Weights of a small GPT-style language model, trained from scratch on English Wikipedia.
Architecture: rotary positions, no biases in attention or MLP, untied embeddings, some layers without positions, shifted keys, gated attention, capped logits.
Training: a variant of Muon for these matrices, 165M tokens, 10811 steps.
Each number is 500 + 25 x the weight over its row's rms, rounded and kept within 0 to 999. Layers, rows and columns count from 0. Numbers have three digits each. The size before them is the row's rms in percent of the matrix's.

# layer 7 MLP up, 1024x256, rms 0.226, rows 0-54, columns 0-255
101:499476443470492459471495484524517537485502465489471476512505530484460517476486464521500462498522556505541484507509478518502504467529493486497439517526480473521493544475469486490495487479519494519511501516510476491493506485487496485533516458492518455496532527510488470544513524504567514519541457487461476467514490484524523528457489530503456489484538439519497484512498494454485522545542540522537534505516512472510472487465485479498480476506469492534509549513508480530474460514481531501472493494519488535523489498486464519496501481514521506501532476480555449500491480504531492494554536486465448492535501507555525449506492460488475536465500501486531508501504512492484514502514469522502511516451504505510489448470479498485476502504512457451493512481518494482502525506502469
101:457480516509509477502499505500489489496519531520540472445479493500500517513487555529475491494488504502481552492467524528500493525456458499543538519494486514511506533512491508518536503531514458538525525535472473477538454505504459486503514490507497506569465534506509534507447481532511485512516446486499457491501469521477481512444536479487490506510522492495495557507551513532515504497505526490458494430474486508480476474496520500522506479462525515498527506498491503523465502496469474514476528526465505495474446505522487528508495498541504508552510492512479526526489449497480524516496500540483497465409487530493483512494490540465461522470492521517515544528459467494497479513487469489511500486469483501484523491507494515523510494522487487494534532509497483542546529529478508
103:491547496518515484478516516491505467474505467488503495496496436533496510481489522502541516518506505508451490479537529562517471511505512497496521497501511536526540507507500499515530478468502498521502495479496508482508500491456540518513542474467493506447486540484476540477503491519500494525516493495498516512486492502471479495479540466474530527493493491528478474474468494538489505519540544451537486486461510504472514499522520500455473489532525495507471459514495515486505463492501521498479529535499479480493480471498501492470457519497498511410531578476536495541515547495473500496535521512482493545557524534476493505541511470494530473533536484538501534475477517483499497509481533492493507534524535503518472503495490500492534511517487483475440498457455467532548486454525485
100:512531505501533506465528488503520489486498525488563507509521490473538478515472500504496485523492496484505512525527498473481494491486445492484490483462549487545507500520526513491460480482563485514423472509485516457530551475479449501498478475515506538499482545492473490546483464523515520488516530514531528525424521506573500489516518469522504513500516513495491553529493471507488480547483511496512434492483521530527495481500482537504525496528508500447515491500503494502516499512495508488538493493459522502516476541502488501482487494473534482503473481456500461517545478520525500462507508469494457482434545531493492474501487511467483477518497554496546475462472523502504520486494490521477517474521501459519526499506471528488505498494511489463464457506466472493493489511512507
104:542499492555497483477450510522496482535456482527467507475506537533534482466494477497501527493480476452527510537540519495500519485475525507518511466493450520522490504537474534508494484507526480512485501501530520506502493526484455485438509483510526469521552503523512484525488490448507510498448506471497499557463481508508527470508515485501492530502485484509497495534507470510444473505532517472549452486512546513511518551492455503493489473573482490496548494510503497502468518498522542525490466510489476494437492513506467494489489500505461486485535460497426493533474516510515489501511545505503486501483479533539517526436497506538459501506490522527487489558506494506487504490527517476481486461488505498509502503475504509546498524523514512472555500483509504501514485512535513
098:539446478484499479530530521521504512458465506529451537540494527470501489488462524504495503464516488548505507482471483515472492496520465522510467501531483515423531473516489499485494502516514536530513503502537482515494433470481489520529518505502464479485470511491525493481511464464491500503508491565513525523493507444504497482529567507523507505488481448507510531498508507496500517509523483467517520528480532474480511518472474474525532495499472508495482530472512495514513461474501484551482444425568500530475516492525480502513470486469498487491561487464552480491474518496518471514510515536529497494493513522515499497543478524555516479520514502512470529485505478453528485527514516474504520482488511536535536495493501539495522490503511528515517490489524527503515511539504475
096:562465511476524494472482490495488506478483508527460523512495501500470485491522505483528552497500495512498502497456503509493532512535482475499473482473501504510487536534480502446492539520537502524475477475465447457512515547515460472522491487510524514474470543438518518486518510490485460495535485481504541488527505484458447532516490561501505520500506512486539490500565505490481538468507481499535516508489491502552490476477527512519485517509485493495463479484507524495462482488490502516546479534515503501485523526463510489468508477534495460467508462481525498495523434489501503559518461522493497523441491505466464460499499500512475486512475491496521516471550465502500534491491511528480530540465516510519482473491440506475461514533494501507459478511483478505466506503447496
098:502522449518535494482498541502528511478484499510462512491530468517482488502458503520486556520491491527506512509508546547530517513525489499524499495509501509495496508511536479468498485513481503550503502499485486479475517482479521508525462461437492496454449515488481464463521480545473503502529551535516505529485496487470512520524511494518481531536489524516530532475518508467555563472501492489545506518523493485513499455486491532490476476460530515524532487481506539492473489496537569495501473514559501505464488526510486548496479497519497521511509507502517504565512520511515469524489514560482517498534505508485493447482482485525521462468522495490511494492516487551547503491486533502500504502468500516518456484492535505476515509560493490515492454509496501552506478446466493
100:482501549492453503470513517496521468523497492498463477509479518461472492500492483498494509493499485508466500537474529513492478506514480472516518511484477531510477507495498516487502504472518505513515462506475522582474482513500540475492527542485453504455504487485490507500537455469508459517513497518552485502492518503495498460563511470483550520496441490495422502519469491522485464510482484464526467461512488475509510505521473481473493508524500473478489512473450472500502504477544502498497502502486495463553496503496509500496528492442514493497501509481490512461499443500492499505509507534468503468552496504493501496457506520531485519522537510478537473512494515530538508483476523486486497441519554498511525521483431501526533505492488467533473432479474455476533520500534471
102:488498509501553499570447463525495458521470530504475487464492503495474527540498466513487470513505539514525508516505509539452507482520460494523500517537517507500508510456494563468488511536471488481478480505488508527492535538558517495477533508461518496511456522516465515492475494524476532484511452524490510494475559505470531526502504514478516502530494520487491492509515499485509450475508468509461488474486506497490557498441496456488521481475488486515486516515494531497522561531483495498511484452533489486535474521545489544495469498499486524512457503521511484511487473540512518462527506515475496495496474528465519479499516481438483489520485490516525485484500527485509498534498524491496467487543524552512491566513515467520477482464500482490504460489502545503525476490517461
096:499502493504479487515467492479509546528481454511515486476560524508457480517511550483494457522492496527495462473463555495475517465487463523514488496494456519527438522465495497496508476487470457490518518495520492502483527488478551499491488504484437537528520466499537478435507471507481477524495461495492516490490516506538518525508518544536507512493484485482503498512515501483516516505516519472506469506480483506492510493495473485492510520507506499536498486494549504498499470498485477495484541464498510547505432480533522519507455555497509519507527490560484488526428478464490522526539479530501465505474514465490492480530484506506535500483491488502490526444491476491449503551486484504489469479526539519515504487488457495484541518474502516504464480506533526447485545512500529
095:512514503524522489483539510481524472481454497490523522542484515440515478529535470541499455510485489457474494480519527464489495493464465507531499496507534523506485557498482487471498503470541474550519546530530525510515502467510489530503488524501453492510440537484480533538466488501530484498488464483522524480537493532452550483518513512506492509509472508486496524508560525469508468539500517507498503502507489506538484488503513475534451527491481500492475486517513513547499467475502486516526479526536498527534509490513498485499473444462465474502515493474450520486487435560538487474510492478511500498466509454485462530523522525564507513530540495457457497508493526498505470474518473482534495515488484475480501507529491499481482471501517521504535480509491491481476502477475490
098:523476468564562529483479512526559500510501484484457494463485502480488464540531486458485545544500492485522557465469458551513486516490534487480512520482506472543459470485520457473545504498494497496503484533491477489499524482469472495492469506523488491471515477524519505516533493503483520473522504471481492512477481481457521553464509481526500488518499475480528515526518440536542518487571520488537486462432453511490466485502515505491527517480489523463473567479507541555519472492505484507512529481519525477500539497490507489516476508500517484474512500483492479465531494456492520487474500484465491501491510522526484508526508503498522482499491517463522477456536494510520483492490496507500505503496500519501504507487477480485500495542496458567500467501471509501507501532523479
100:506526476517501545481520525522513510509500529459489473492479507520506470479500464535558486504555505475537465498504500489515493494525497520482508507493493531537518535505523495491516503517528477571497473498523523525506508516498500433535469465554485500483446543496545479447513500501512483506474485501502495534523512497518481484476474502480525492485493511490522509530511515513467490533554488531504521514518463467465527531499496503521519503546524523474501540527526444487532516486474529495527495502497523531545536499472523534493498497457464479527513522528480508504538501483500529458541471483529529506484529535556439494520498477510465489528505469535517501495463553497505503500491495485489523562470503507494487526508505455500492503488498498524444519487546493485506556523474510
105:538505528473478562443523521464523515493526487506473493516513521521475487496483474511461471536511528508506519553545500487497495493475528494466453453479475469521477484503498527534528490474509519507475459487502514483467494522498516469525478509541508489494492501517527487518508500472509516475512527485497466484489525516478455453511483491543534539528500500455492487476506504459524496480484533465508527492551489506504522480520472510496553452501541490500497506488489498509545529484457470515486508466495524475516476484489483505504499517478495504543486499507498463530522555523496537499496495481479524456538462512483462517511557507523478455567542504512523485523456514518499486473501482467446496426481481494501509528503506518491517470507530520516475513517460484484533515516542543
098:509488518529475517456540522487541486485473514517509508519521512524486518474483508519503502500506528521530473431473502522490506531501531502478511464497418520467482495469540480477455487508522496495500470516493490454514475525477511570468515532501483520522469514466534511495480477490514476486494534520454491481461521470497485516537506495516502510511482508470453498502497514506537515498518505476553513540520485476512508514478553547473509532511496486522483487494498465510547561478515523498511465525501464515538524477517489533505482476490490470495456526505507466512493447454457512481474510507503478506452557471495481505460524532512499481504500494509460492526481509477521496514496495531554499487533494529499530500477482516466521522484496512525522519520556558557510474491528494
099:509529520485501488478507507494545498502494486531538467502502521517523515504528504470465530513479540480496494499466439498496487424499488483535533537536525543528522498553499475510517497455567461485508474501502514482459478519492525493487504479502538501484509487491473476496469492520435489501451456502560469471517520492473537502488514470459537501495513472521501496493528567547508478508485514497519491495451504448520535469515465445527509485519489556511554498468452472502537506517533510458532507501493503507523496535485527509491511529506525502502504497520500473500516462494511528538519515476494470491527473506496482492467480456529509478525533475486541498519504509527470500474498512516508478524493522488497507502480513484504507511513463478511523518518509518461477460458512548
097:501517503448458459517468481537531476508483531537479476528464523489482514512503502522462488524519527503499502484503484507478495461471540521514534522520479470492549475498525503502492494466518473515470530528485486520513485520570506432518508504513519504505479534441501481503449458499483490487548494470479538476497516502473489496506518508524517510482537515485497503485502520475484460502477463499467467507487520521517507503530503496511518508480543548462483499507488466509457519523452515501518532461493526507512479504535530452548493511509530467498489516499481448475497471524515497520538489457533478486464491520514449450440501483486517518537484506500490471482537501493535506455504452487501475507525496506480443514514538481509514487507494456488486506458461471492480453502487528
103:485444448468470478502521519490519518493529495534474521532522500466449484488512498521506568513521508524505538535469456465481528474510484503512495506537489468507462472509532467528541448510505509500489483531517531511480474475470477506470503523488508482486488480491482480491458524508529536484497448437455541525489479502524506494525485452507457521476493446496471529489531486492475511466492510502497500451505473466530527546510482491528508513493462478504507458533530477497467535496495491518514484484494508475489500474495497513504494505519504492518464503519557468507497502490484524474460554511489506471522505469531471536519501490525479485509495469486557466519524470476470480517489497522525509503525552535485473507483465491519494507427510503505481463490531494509489538550489497
100:509477462533537498512455484533478513536532504508547501486515489494471536500529476508516509476493521477497487465466475505548483513506501502497492538533495506512524536529468559514506475479472481496508477493506511552500485467494524493524483484502504451518517467486532515519463507499455502461514476494464479483488499510500531541509466476459516505501528481442482475471477498524478491488485529476527538481494518509471482469495484558573469475473471468482496501530520501513514502474470512497499500477506446495521532494528504520485513488474496482493483467546512486497531475536499492498454487514467494511488527493499532505510497512480506499546462479478442524508484493504515509540524429471488554513493473493502517524493533458519509479515505536483501446483509481460521436508543556
097:500497479550483487515469487491579498491481494483462438509492503480527458487511492505494512494516494461529505471467508522443484524494493522481489494467442498487557522496550468449503443498514500483472507518447479491455481504509482474480516537514515475465505506462536518527491535460484461522464488517520499505480496516510491509513466512459514537521460468525502534498465481491495482523472446485473521532482464492510485517515440524501547532511508503515478512513513487506544486524503522454494506521475463464479495468525446469499507524492545487486484459509470506515424496502489457482502509475492498524548512502507537493511502471487541465494524509499494495531472497477456520510546499549494500504479509507470486476504497514497497538483484503483504507461505501505527490518500506
102:507468500489492505514507480496542540507525506586492488456543506487484436481541526489520526496489448515513478550500555507498469499453469490504492491505537519489556469483506516538509477509551498455506466514522508486493501533488478476536484509478500511476552473480509502508493491509523437506493459522492503478540492512507538516497494533501507500550489512505505504509502501494511505482486497498493482476464487523554474528517516469479486498517494508500512564479489528481533488492486493502467524531512511479484477500520496499479496513476487504467516516566527504523532462517486530473516505470472496459426491500515515525471496468504476510483495515479494464497506537495496519505516502484469451481516508551471537429491490525513515527499536510538529532525491527560486520494467512
094:462515475444487495520503503473498541516444468504516522493522491459505534496477513509508470527497539529507508532484507476485539452514545470503525500485470518502518515514513506518489501514523474453480490542507535496473467495496470452538467465495509498495498524478493543525540453485493502492475481505541492491523495425502495522489529479509477491514460503488519502509526538528535452479503519477535478464475513497481526515465491524481490525505531506493534476492526498495467471517529522500505519477464530507547500491495488498550525505499508512529510462466448506492529498487478474504499464503485456496546552536475516475484497499522505463523500498542472503462504502545499532503571519494519487508461494481459490502506503488512520534518487517543535496504477553481505453558460499
100:500495503500490460493550513542555464484521534521517485476516515538486520505490526491528499500485543459539478483496510484482512503491455551500455548488507518463510500462496527472537522493470546546499518505470503508506513524481527547513509520480500481521510499482507542499517475512489512525421493503487509536512476536520502499492495502493514508530490537506491489507488495506518482491499540475553489434535446516492513537451473514472524480506533493521516521436501490543491507536508464518513484499482489502500516489570533594498493490470527469519471480486535494509487458493496471483478527510507491501539514487465492543476490493529480511498471496499543511521493509459467506534524507505483513500481512498515525503500534498522492527449529478495482529519494520494453515470479520
100:486529480526492490500449516513547498501492505513514518483516499498530489478521544490458516484473492468520489487467474497466515499537524501504519506528496509502510467503503475510489485524501489500504450553518473497452522511545537503509493480499489509538524537468550496532525519540499491498464543490538504517467479487542489475488488465487525492514496525518489470463550453510482485509504500555450482458494486493519519476464473503513488482487476511494530480512503543456497530486490494467506490480536487472434528465549519533501482487488463531499504528471488511504484489540492488491550457485523447513502468505501469490502557494464525511472522524509523526478459488507461528513455542492481502479477531489487484526546514488511460523493501527557520537457494486490475494550487473
099:475464516485449516453527502506505555501540474508483503536508497518482514497489512442562488539517514557458516535525524481523546490499485493451545478490449464469536498500484482486482484500526491499489503481496507531525493508498477527509485464456505532490511495474495462502481478534505498480516500492456545482515534511509527483495482497522457488513495466516527503489510511522567517555526479488471534459535510460508475481499529486536502448477506513482522466474512487509445501506492497502534580519510540532481504507518482511492520507472523460541429500497514492533462494492479455518505512539493491502491503481507472547500531491534504533489496474491531469506509494498510472488538500525524522491481490495490513493473515482465494529494530479537526522514465516513510502504480534
109:495493523499482526521474467480513496488543491509534539457460495517477470496454460508503531502506488518520528513489540448460552512503464507514500514517484535538489513460514488536448490536540522491455496510518544511530505500480530455487506484459479496487486474509532521517496521520472526511515482515516483499457483501498488529523484472546517501482493472518559495499514505440524507516501505460476492520508475501514498525491513503548489535526503531577473541519529515455519537502476528481511506532528485484510535535545501513511480528494474481502498478522521500508511535528504506485509536478528475479491522551504503506508507490520567520549506507506486442519517524510496483533509494546509499495527526496497495539487503521494477491513510512515429480539459500496473442505469504
091:481512480475488479481485508566500487550466538496472508568492468495513529490494458507491475519488504479509520487495473480493519504453531495470495500544512534493503468490462487480468451449495506490480530519531495532527495501467477490502456514485539488537520490477577495529487514498478509450516511495497486489506502481519501508498518527503487538503498484543510513468536521523460526502511503481518478474481516496488508486486515530544474506545455462567486506562487537472537516504518491522517500491515472490515536471514523539500469518510481455543535531499500433467542509478487500496546516490505443512547521518482487497518473495497475512517519525547475512490509536536496495499490502489479465503462542513508537493534480535490519509498503493488534491535486526535514492522521510
099:499453518487518522521491486506533542492514555519521529505511492486458514498491511474508501471529526485526494497493480500481490499497513505511479496540492506491491530545522551508524487479479510530467478550493555514498505524510536524526495500493536517493480541481543544470530481468511480483506496473471485490511476546461477440503546497498465514481452514461508464509488481513517524472518510525492501511472533490514484489497503534495496499511455509508439527507517477474520481452516542526497516482472510505498477473488501499487562490517552476507501523497481482479474477471484536471486473518484520482474495503512514520504536518547464473499511485487527537474467496509477465491493499530535540477452479475503494444496516461426507550465503550525486500468501471504440484525501462
099:507518497551535482518501526494505492500519450497534510545514472518415477536514483440479506528545526466521475525499495530506510489482505464517507514522477503507517503470475538499451488467510496493499489511527515560542501447457521509479523508538478497503496540572465500533482502505502521493479458498497562467498451528496534531493474467534516448515498483480518532451494499491502517532498476480558472507479505506513509469476513474516492511501498494529487552497525499510531494532483535511500547490500482484497523495459533460504512471545513480464505482507527476488510510523536466472482482501491450471485524529501478465509495492530506498497524478482516482542520461501525488493483507549486542463477520524501537457518505496534494510509500489523476511502520488506526514517515487
099:476456471478513477505479485516556488508525498547491523460551503491492458481488498544539532490525535517504522522473508494540468489490513505516532482481479502481504453532511480497475499490489506505517477507530469495551472507509521478511474519570493436526492491552494522493532509483517471500489493454504504524487512465487520520490503523492492529508511544489521496507510542497520535456536494475484485507536511506487500493533537509500495523450480482496517522518490513489508510521482547510483508479523526576512466515432548493484465524501452543503495495525517503531470474499468502496525477513474513488514451555524494482492481526459492509514529479502520485490472514498494504482501490505490466507508522512475522505476489460489506453469480567465443514510505512525516502429522514
100:479494484527501508465522452498435491479536475541507477523473563490508557500468541494481484541500499510494556528473488511559486532505505524461461491499537488541491519496494499454497476505532518559502474512482509531470471532542484518517517485459557500465471481514508484466484504485521489485506482520516570491504478500474525521428489475522521528481505499523489500529477536527529525505511502512512475500520491527482509503493466490532513481535501510531482471479514501446516491491473500476551527498498480510493518496458502472458556546497492473509474483481499458442505521484480507484484529495520481501495508539430516507477465496483474467500508504516496545498508513513526473476468487492487497511525502473495484506505500470458541501496502512535522491506485503458484501482520496
088:529500491508507487521499540471474481458447477499526522502482488451485501523550458496547563524486498508503545472501470460505482521514495504488514532521528527499466481457514479540507485513505516511496517471508504525511517509512494524481548486517479509483471521458452531529512484502480477533529494455505499517514531478497519500502487479508491514491501495510525519493490493486460510497494536498494490469520526468494534490464501499519528522494526524473497550547506468507486536526509505526470470463501459496529462486484501461486509476459520545452484502501525503487539497509486554520473510490489477491532497493476474554458519506527525497467496535528454530519476485471471535498487539505579523501504505495511520521439502463482457488524484504482493444518477511468491472536544464
098:467501502509492515508485499544516478528504515513495521519515499498505474523495486475519531497524524559501481489476517519527503501448439553472483539471529530519534442486521517521486486524517509513448487516493528524487480453529520487525489491486468499514528517525499561516504511509489544484486508497518461487509500479474550513455481479499494459527486487451501515509470511478533500493551479505435485489487483472470507521508525545511470519521510534499495484559496497465515508534500489485505492509526453490487534522542510554486524496479506477533493529510477549493485524529528530450472472470448493512469477491534517513495479489440496498531470499473471516533488504448503480487484467485517490496483502518467481514535470486488531484471505470563522487533479501482506502469528515
104:489513484495494534521508507453519462507479487521473548498555505510519503491517496518532487481502518519508503471544508504484523505489479478505521525506486498470505452503550456543522445521540503525493457472450505485468468514508557490468509522470437489484481507493481487499520528488540453489493520469483493497499504521522525500505467496484500513478511471478488485492544486487472502496530510533461555505468508501495532466524483527481463472429531466498448475519481504533507487498520502481548498512468497508493490540482479516514525457501505474465542475557500485505509524533473520459521518518463495505528500507484508502493515491502523545482511493527490498521536509537477520501491509480510513524515535467477469520466507456455462524557489452530535475521528486545483480498481514
097:528475546521500506476473490532502490456524487525492503535485478529466474502487498535519513474521454514460472526533504539479530515496514510528498520513530500500518511502520478527540523496467481481509493511486491477526475478559512521538471492554502482477532545488518506533532468441526479507515501489531497533495472513504488474476465501516510513503492511540483520491540499515530525523507465504451507491482500506531480523476474487482497490462566465476466556508494555485516526517473464504529459485487501490517534510487534519490486449489488512511496512563479521464498442466475484493527510582564519546457492490467466505480484532482517529491506531490482530491511465493529524526478518490498482501479512533509512527544511500474497487483476524495488481474495525527522506509507483
102:514529528526497539514488496494496474519498563512508513491523493500494473508524492497525484503499524509536496501512452533492493535544486480499534496494509521489507522455519504492461518533491523498461476500486543551481475530471482497542512448532549470513502498516485524508530463465522512501491469478504496477506496509506506536529498482497536510528545451506521506521476579510488491515505477542538532511479529526542488474472493485500490554478484495510514499544504455503477513541480505561519490504519522510521529466478490499486493450491448520465534508469464526515453510520476487515468484498513513479457535482482495509483514468497465481486445536530493527507455518493499480525509541487510487516522487477468498480532453484513488520469516532512531474516523502508452568482496492
106:503508535509504524485491491514504520498528523503545569521492468493487470490456481508510468518541478499456521521567484527480511528511536535544483515514521526495546538515497508482487488492511510525498465486482503460514533528499508469506520489543483513529519505474492481525493503483486490513472493491533514530531531498501481530481490513510516470519491492556533464510529498488483507503498506502498471467522450456506516473428517533488466501513501509517484534526515510478482585513501448497519468496509485530476505504506458526481469497491474557468477480498520518490440489478524509500531492521555531493437491531487501530484459489496455520517506493499477486447531479480502468513478527534477482505491529506520508487545492473501486459528512497459442488496496527527483483530502500
101:525525503571489493477521515521485507517480491511473496482521473543531518506456514492480497530538504529517492525545517505534489527500419511498437466523514508468510515513482507511461480501525504502439545507494483498484502529539454485466445521492525494500493524495520498482496479452537490470481512523524492546505506482497549495484544450496539479506469491490497530475467526535487499515471494488501504541487492449505478493519504510493529546486511508463540464500477463474491471519470528501514491481492484514502492510527498481481502527529533505489496502454489501503445480510527513520547520512497534459476546510507495528490476547540538478485475523499517451498472503480557491491487527510555484515525495485502516500527489505483528471470539542507488485481460467495483535497499489
099:470490469476501541482478504505484564489498498523491514549532478503532495469453492512486507517512522500486490493523452515489520516536490498498500527521472494494538527478560478452537480529491563494534513472515507483533496523524539474484482459535492504482534521501491442514462467469475507501475517484485496537513556488503465456496473523477501479499456517510466522450510488521540457473500452485494488520536517527474526503465468490479449457526489500544500502466528435482510476502473484559522484477517501499500484477467469510487489509551478516503498504504493485497463532508519464473503506491501520480515508548467512494523443478509489503527522506502480514480509489482508517496513492519528516500486508487472528513477543548478543523497475480490490495459511519479462498529478536
097:510508496525472505513484489516492492500524500509481517470511507530510485506502545460504477477497507487521470524496469490506521511529453515470498474491485514482498501526460496497471424509528496537543490529477521532490500490533529494516544509483501485477488513472488555447462497528482516467515501476520512471476529474497488504505533468514519506452461528463507510490500487526488474481518486530516479518519486546523536513501504514496497513457469498563458489536500523526528511436477479499563501516524477538479506516489485516480472502535497500490473483457521517511523477503478544484470496485466495525520523491541497488493553489484438486581524542508558518535502541449518475509451476521485526523521516508473516482523520503535516500513502451498518464501471515464473494501496511
102:493458501494465488486518551498561540470552518529467502553500525453541505483507477523536487496474514487515491466508486451571507499545462477494479443507514543519501503457490476467529479494479503455512502488474506498497505459461527523541492505542496483506496514491497528522515496517493461504538507521506483478493534469505520479535546490502515467510514491505491537537537507496487477526490516535498501529472540467512496496511492463505533528499505473475541498448543477512488490493499511502502480553502519516516519492512513478524498527515481497510480494526502490530513520494484547467581507508520544503484476514502497511501505522491474511503569487527551513457500519512506521527535492541472515520459535494482491481477538483462499532481515489473533506521534475501487501530520475
101:500533493521505480485504499522478481468487517452555474494495520499495491472548515530514487500502498524457505490490497480498561541519500497502524518528484497532502501492482428513493483533528503547506478508475501516458540559509520496501462530493498564506448548504541507523471532523526504486528489501510464536496517473500519472470473496485512485538520509472459488494520511522516510518499541499492507515529512495514506514550466474476528503514502495517451513503486555534520477532457505492542504523519480512556511483505512512485482488510509515494465508497482464536553464488504511542517529526538476520502514535515519505493475466522510497532496536533500531467476489535490498480493513485493481502484530476488523560574466466496469442529512488490499500538509461487534516507472481
093:494497496492449495473519475497491455515522487436491528521448486500490522494502440521516527458531492493507482483458477523521529428524523440527454475481504512470492464496554477500479513501531524480522522558421521483496488503501498522515493448507544516514505521486491502480476476494488485448486490467501499531480489442514488475501462500469479497493477449484472507505489511472481529484519467532493491519543492535483500468525521503519484525468460529517490501531490437472440482465511515488501504523496469443538499483487540493480532484493507512514467514524506498454512509475507488460516489500493485496496523515468494461530499493540508537511509524505483504487500500513484483525471472505519480455501531494506499536541489485466515496461487505535522481489516502499509539494482511
098:546477481492509509481493481502469518477498495497470496505528487508534492475491504498444483520545496506543456467486493530527466507495478498495504512483536508461510520501525497468490530504482547514478464522514504492491512523502516522498477504506499459485494501457496558499492486523491519497492550530472484433507476509497498541520472541462498523543486497490471528482457502422549493469488519489504509510487479515507493518494497530550459446537471514520502508519466496528510474512536519496444527500519482518475486502472553517489455498513532487494551467492506505483521495516495491451508504484484490506514489465535516486531554482522463471541482497552506510461525516495494544535531482495475495535549542497483550509474501547465521483497525535483484542475474512517489519513479514
095:503511548509551467539478553542532460457484496528494476537502418540506523526485496497474489474542510536504521487502461480528539506465477475496509431508471483539494461478530508472488470517477506540481520490501523472546477486505508537475483491570518529535439512484473539485521476490506498494487474461494531532491485517481521496550450485490475467535514513534564483480524497498469533524527506516483528488500514510515515452507493514498522489501485483451491501453490517493494459523505535497465498518458516510505515479474491500514490537487486523491477461500503511493525521492463477491487504499509484462498513498465495463504504482500507500487517481491503481485502516536527538479513507520543505512524448485526493496525508441520479493511504493510499471511494484492489517461531463
106:497497475555478499507520468494513531532493499499486526559496496484496451482508487449494500491513472554533563492511538462518497458470485536462487488493488502451477480492538515518494484500502515537534485529506507527530534473504522503521502483518491530467486515464491543505476511505515480525466460512451491498526531502472511510469511528541524499459512509520487485460528475526492479485486537531467479501512483522576507468490491528473511529486486461457517484481453479508540493499493492491511463482536491528479563488498467516494467563542493503513523533488490536490566498504503484477535500512471523491475526505495502483489458483498483508502543509498531526512489517473491457497498503485539539479489517488493501485539545482521511501476480499487549520528538540512487485536487506
107:478520475501491479482492503529510511546477496491538503480512484460534438478516490545504538503464502479475513539435491482518488490532498503510486483531521504478522476471475479492488486497461500532503500546487529443480432525477533485489531457487490496481511504471517500530496494483484492520493486521522498500525508493482461537468515525518520511465493490516463542477524513519512463512499522492489450478535466522492535505461539504505500520541486478571489532474503520509471501457511503523505536539479474477515526499468504482465490501468524486485482459503484488537536514521516476473500474504471461520521532512502529518533488525494490480502493478523478506489534488425570509506509512478504486531492481468525519521517494540517537516482464539543522464489505547534485536482505522
102:493480484511521491507463464480501500479473495500508474499491451522470498491461547484472488490505500497483508511518529507475465543480461547512490523476551497520482487507544451478473502554473467473556505533503507494455485496478529555456460502500523508525489465492546478465521466490499447497532503493465502516479486517465533501484521526498515561538542481509463528493524504497524488498505492502486470534534494514502512528456495504475481498482492490533464504503480521515490517482439527474527507477512487504499506468470477504512454471476512528479521508547495529481493541506515504553484465514479501493487491522447504489495505486503488504456520502479491528442478470522497502494529522462473480472499530460546547516485520497495512502469475514508469514520510517483524474558518559
106:511544495497523463524504529521494472481517491515548536507521477504490520566498508485492533500544542490488532529440487515489489448517505465545461544483499503496509473507495480542465491511497485465511478474501484510511525510506510488504486522525478478514473469490535487505503503493490484477532481518534546539502492554533495490484510524496519505514477526559541493454510501477486456490535446483477486507503535481481525507507473491542491525480556494479504495557468489524452495525475489472506511483500469510518486472482471483536498491493492506499514502475475545490472491479472484504479483475492523492481495487477492485501506534552476508509499471510545510511483476500473514474472477500500537479512492443500475510527433452559486494542466534469480525471469466551529526522503504
098:477510455507459507475479509463454531489524503482483487522486489513488508510492527503491525498503484503485496474505524523464468471538539515487479512551510516505477544533519510513502496482478515509472531505464487522456509494478534522449497488529472501488467514511546450495476541521457491535495535482510496531492513493499532481500518431504502507496505488496511528462523483532517507458534501499462569528495492473493510460483502462535489467498481518500483488494487514499519488538488516491513516503536531502510533428517524500487529440499467490489536512458567509506476495520503475499526533539484488473496510507515506503491497497523468520516480473517469520518466471515505523464520528515472466525502472474484557489538509476523539516443537546541494465500468525478440485483508498
094:587535466468555437548523499527530510516469444503496496472484518502491476467515489525536524488493470496530515487489533494527512468496475504484500494506497460522486542522505487521531496481517552490505474502518523497499497503479474505471494473493503475468480507534447452480483512540494491482482514514513486487492477476505534500452483535493476490425470477533481490516491522496496481516506459496489446434479493482505490511490506511487479475529535490492483549491497496503539492501531537498478477494499553527478544509514486487530456509490469519541546452482500493493478507499530529491489490458485464540472514495476494524444508488505498483455486518512544515498525498505518510472506474484496487501531460445504537513487469505525484518508453517512484521503505475507477508507494450
105:484517507479520568497481520508506513525516560549489469479512467524516503510491498491525516514469461515534490502505507469472502454501535477463501500495500478517471480486509472492484500485490542509460527519506534492492478469493497485519495505478486503461508551462534512577515533531473463522492497505512526482499520496522558533505508427441450474544486495519528557491516489438515530490547476502503471521514521556494464484476497484511478467512509528487501487480503514501476529503483513555497518476472487526510498470510504512524515472519492486509506474500496445479527465505503487514534529494559481475487483518500507484486502494555531509517522544478503481495479481479496544514545504507493485473504503481461537481541509494504489469482506509512499486505454554506478516546485485
102:506516468495514550508467471474469494469494464519486550539468464485534463497483521494490508496469517545525467469552540497487450503493486510546539510506499476504484475496514467547484493509482512500507482462484487512503472515544463523483481453479522527470504493540512540511530493505461529490502514518428504544471515476500498529502508506506510472511515461459456530463476510492519519537520522465532493506512507493498494514553478497482490502509557471466506511469502506467462490490474507509499512514543481466481546480520498524522507483553507515475484504482553492485487508463495510504475512523503558463493500498489493503513512495509496430445529507504500474493475494463512497508471477531509527490515529492492483459521491452480507538532496508521492444510485519494488470482535453
090:483472428536484467564511524458505475512511478534506492486506525536506492518513468512556484477488497482509476489531460507471516464505496454521520522498478492506494512481508528486503483477500494509480475560499467461472499507474472511487504514510552480535498477491505506462526524499485461526537486432542517528497518523523474541476505520490530468485543499542462498516516504508533494495495482515512492524475480497496519502501496517495515485563480486502467500528487481523501469483520500507522521501474508523495490540528494504514519504511497507502530518509500476496530501493585518521518541486492520479479418498521453515493534444518499480506567507526522512492548500506501481515519477507506476486487513520532500551487525557490486527468516481495514530498535484492514470478551548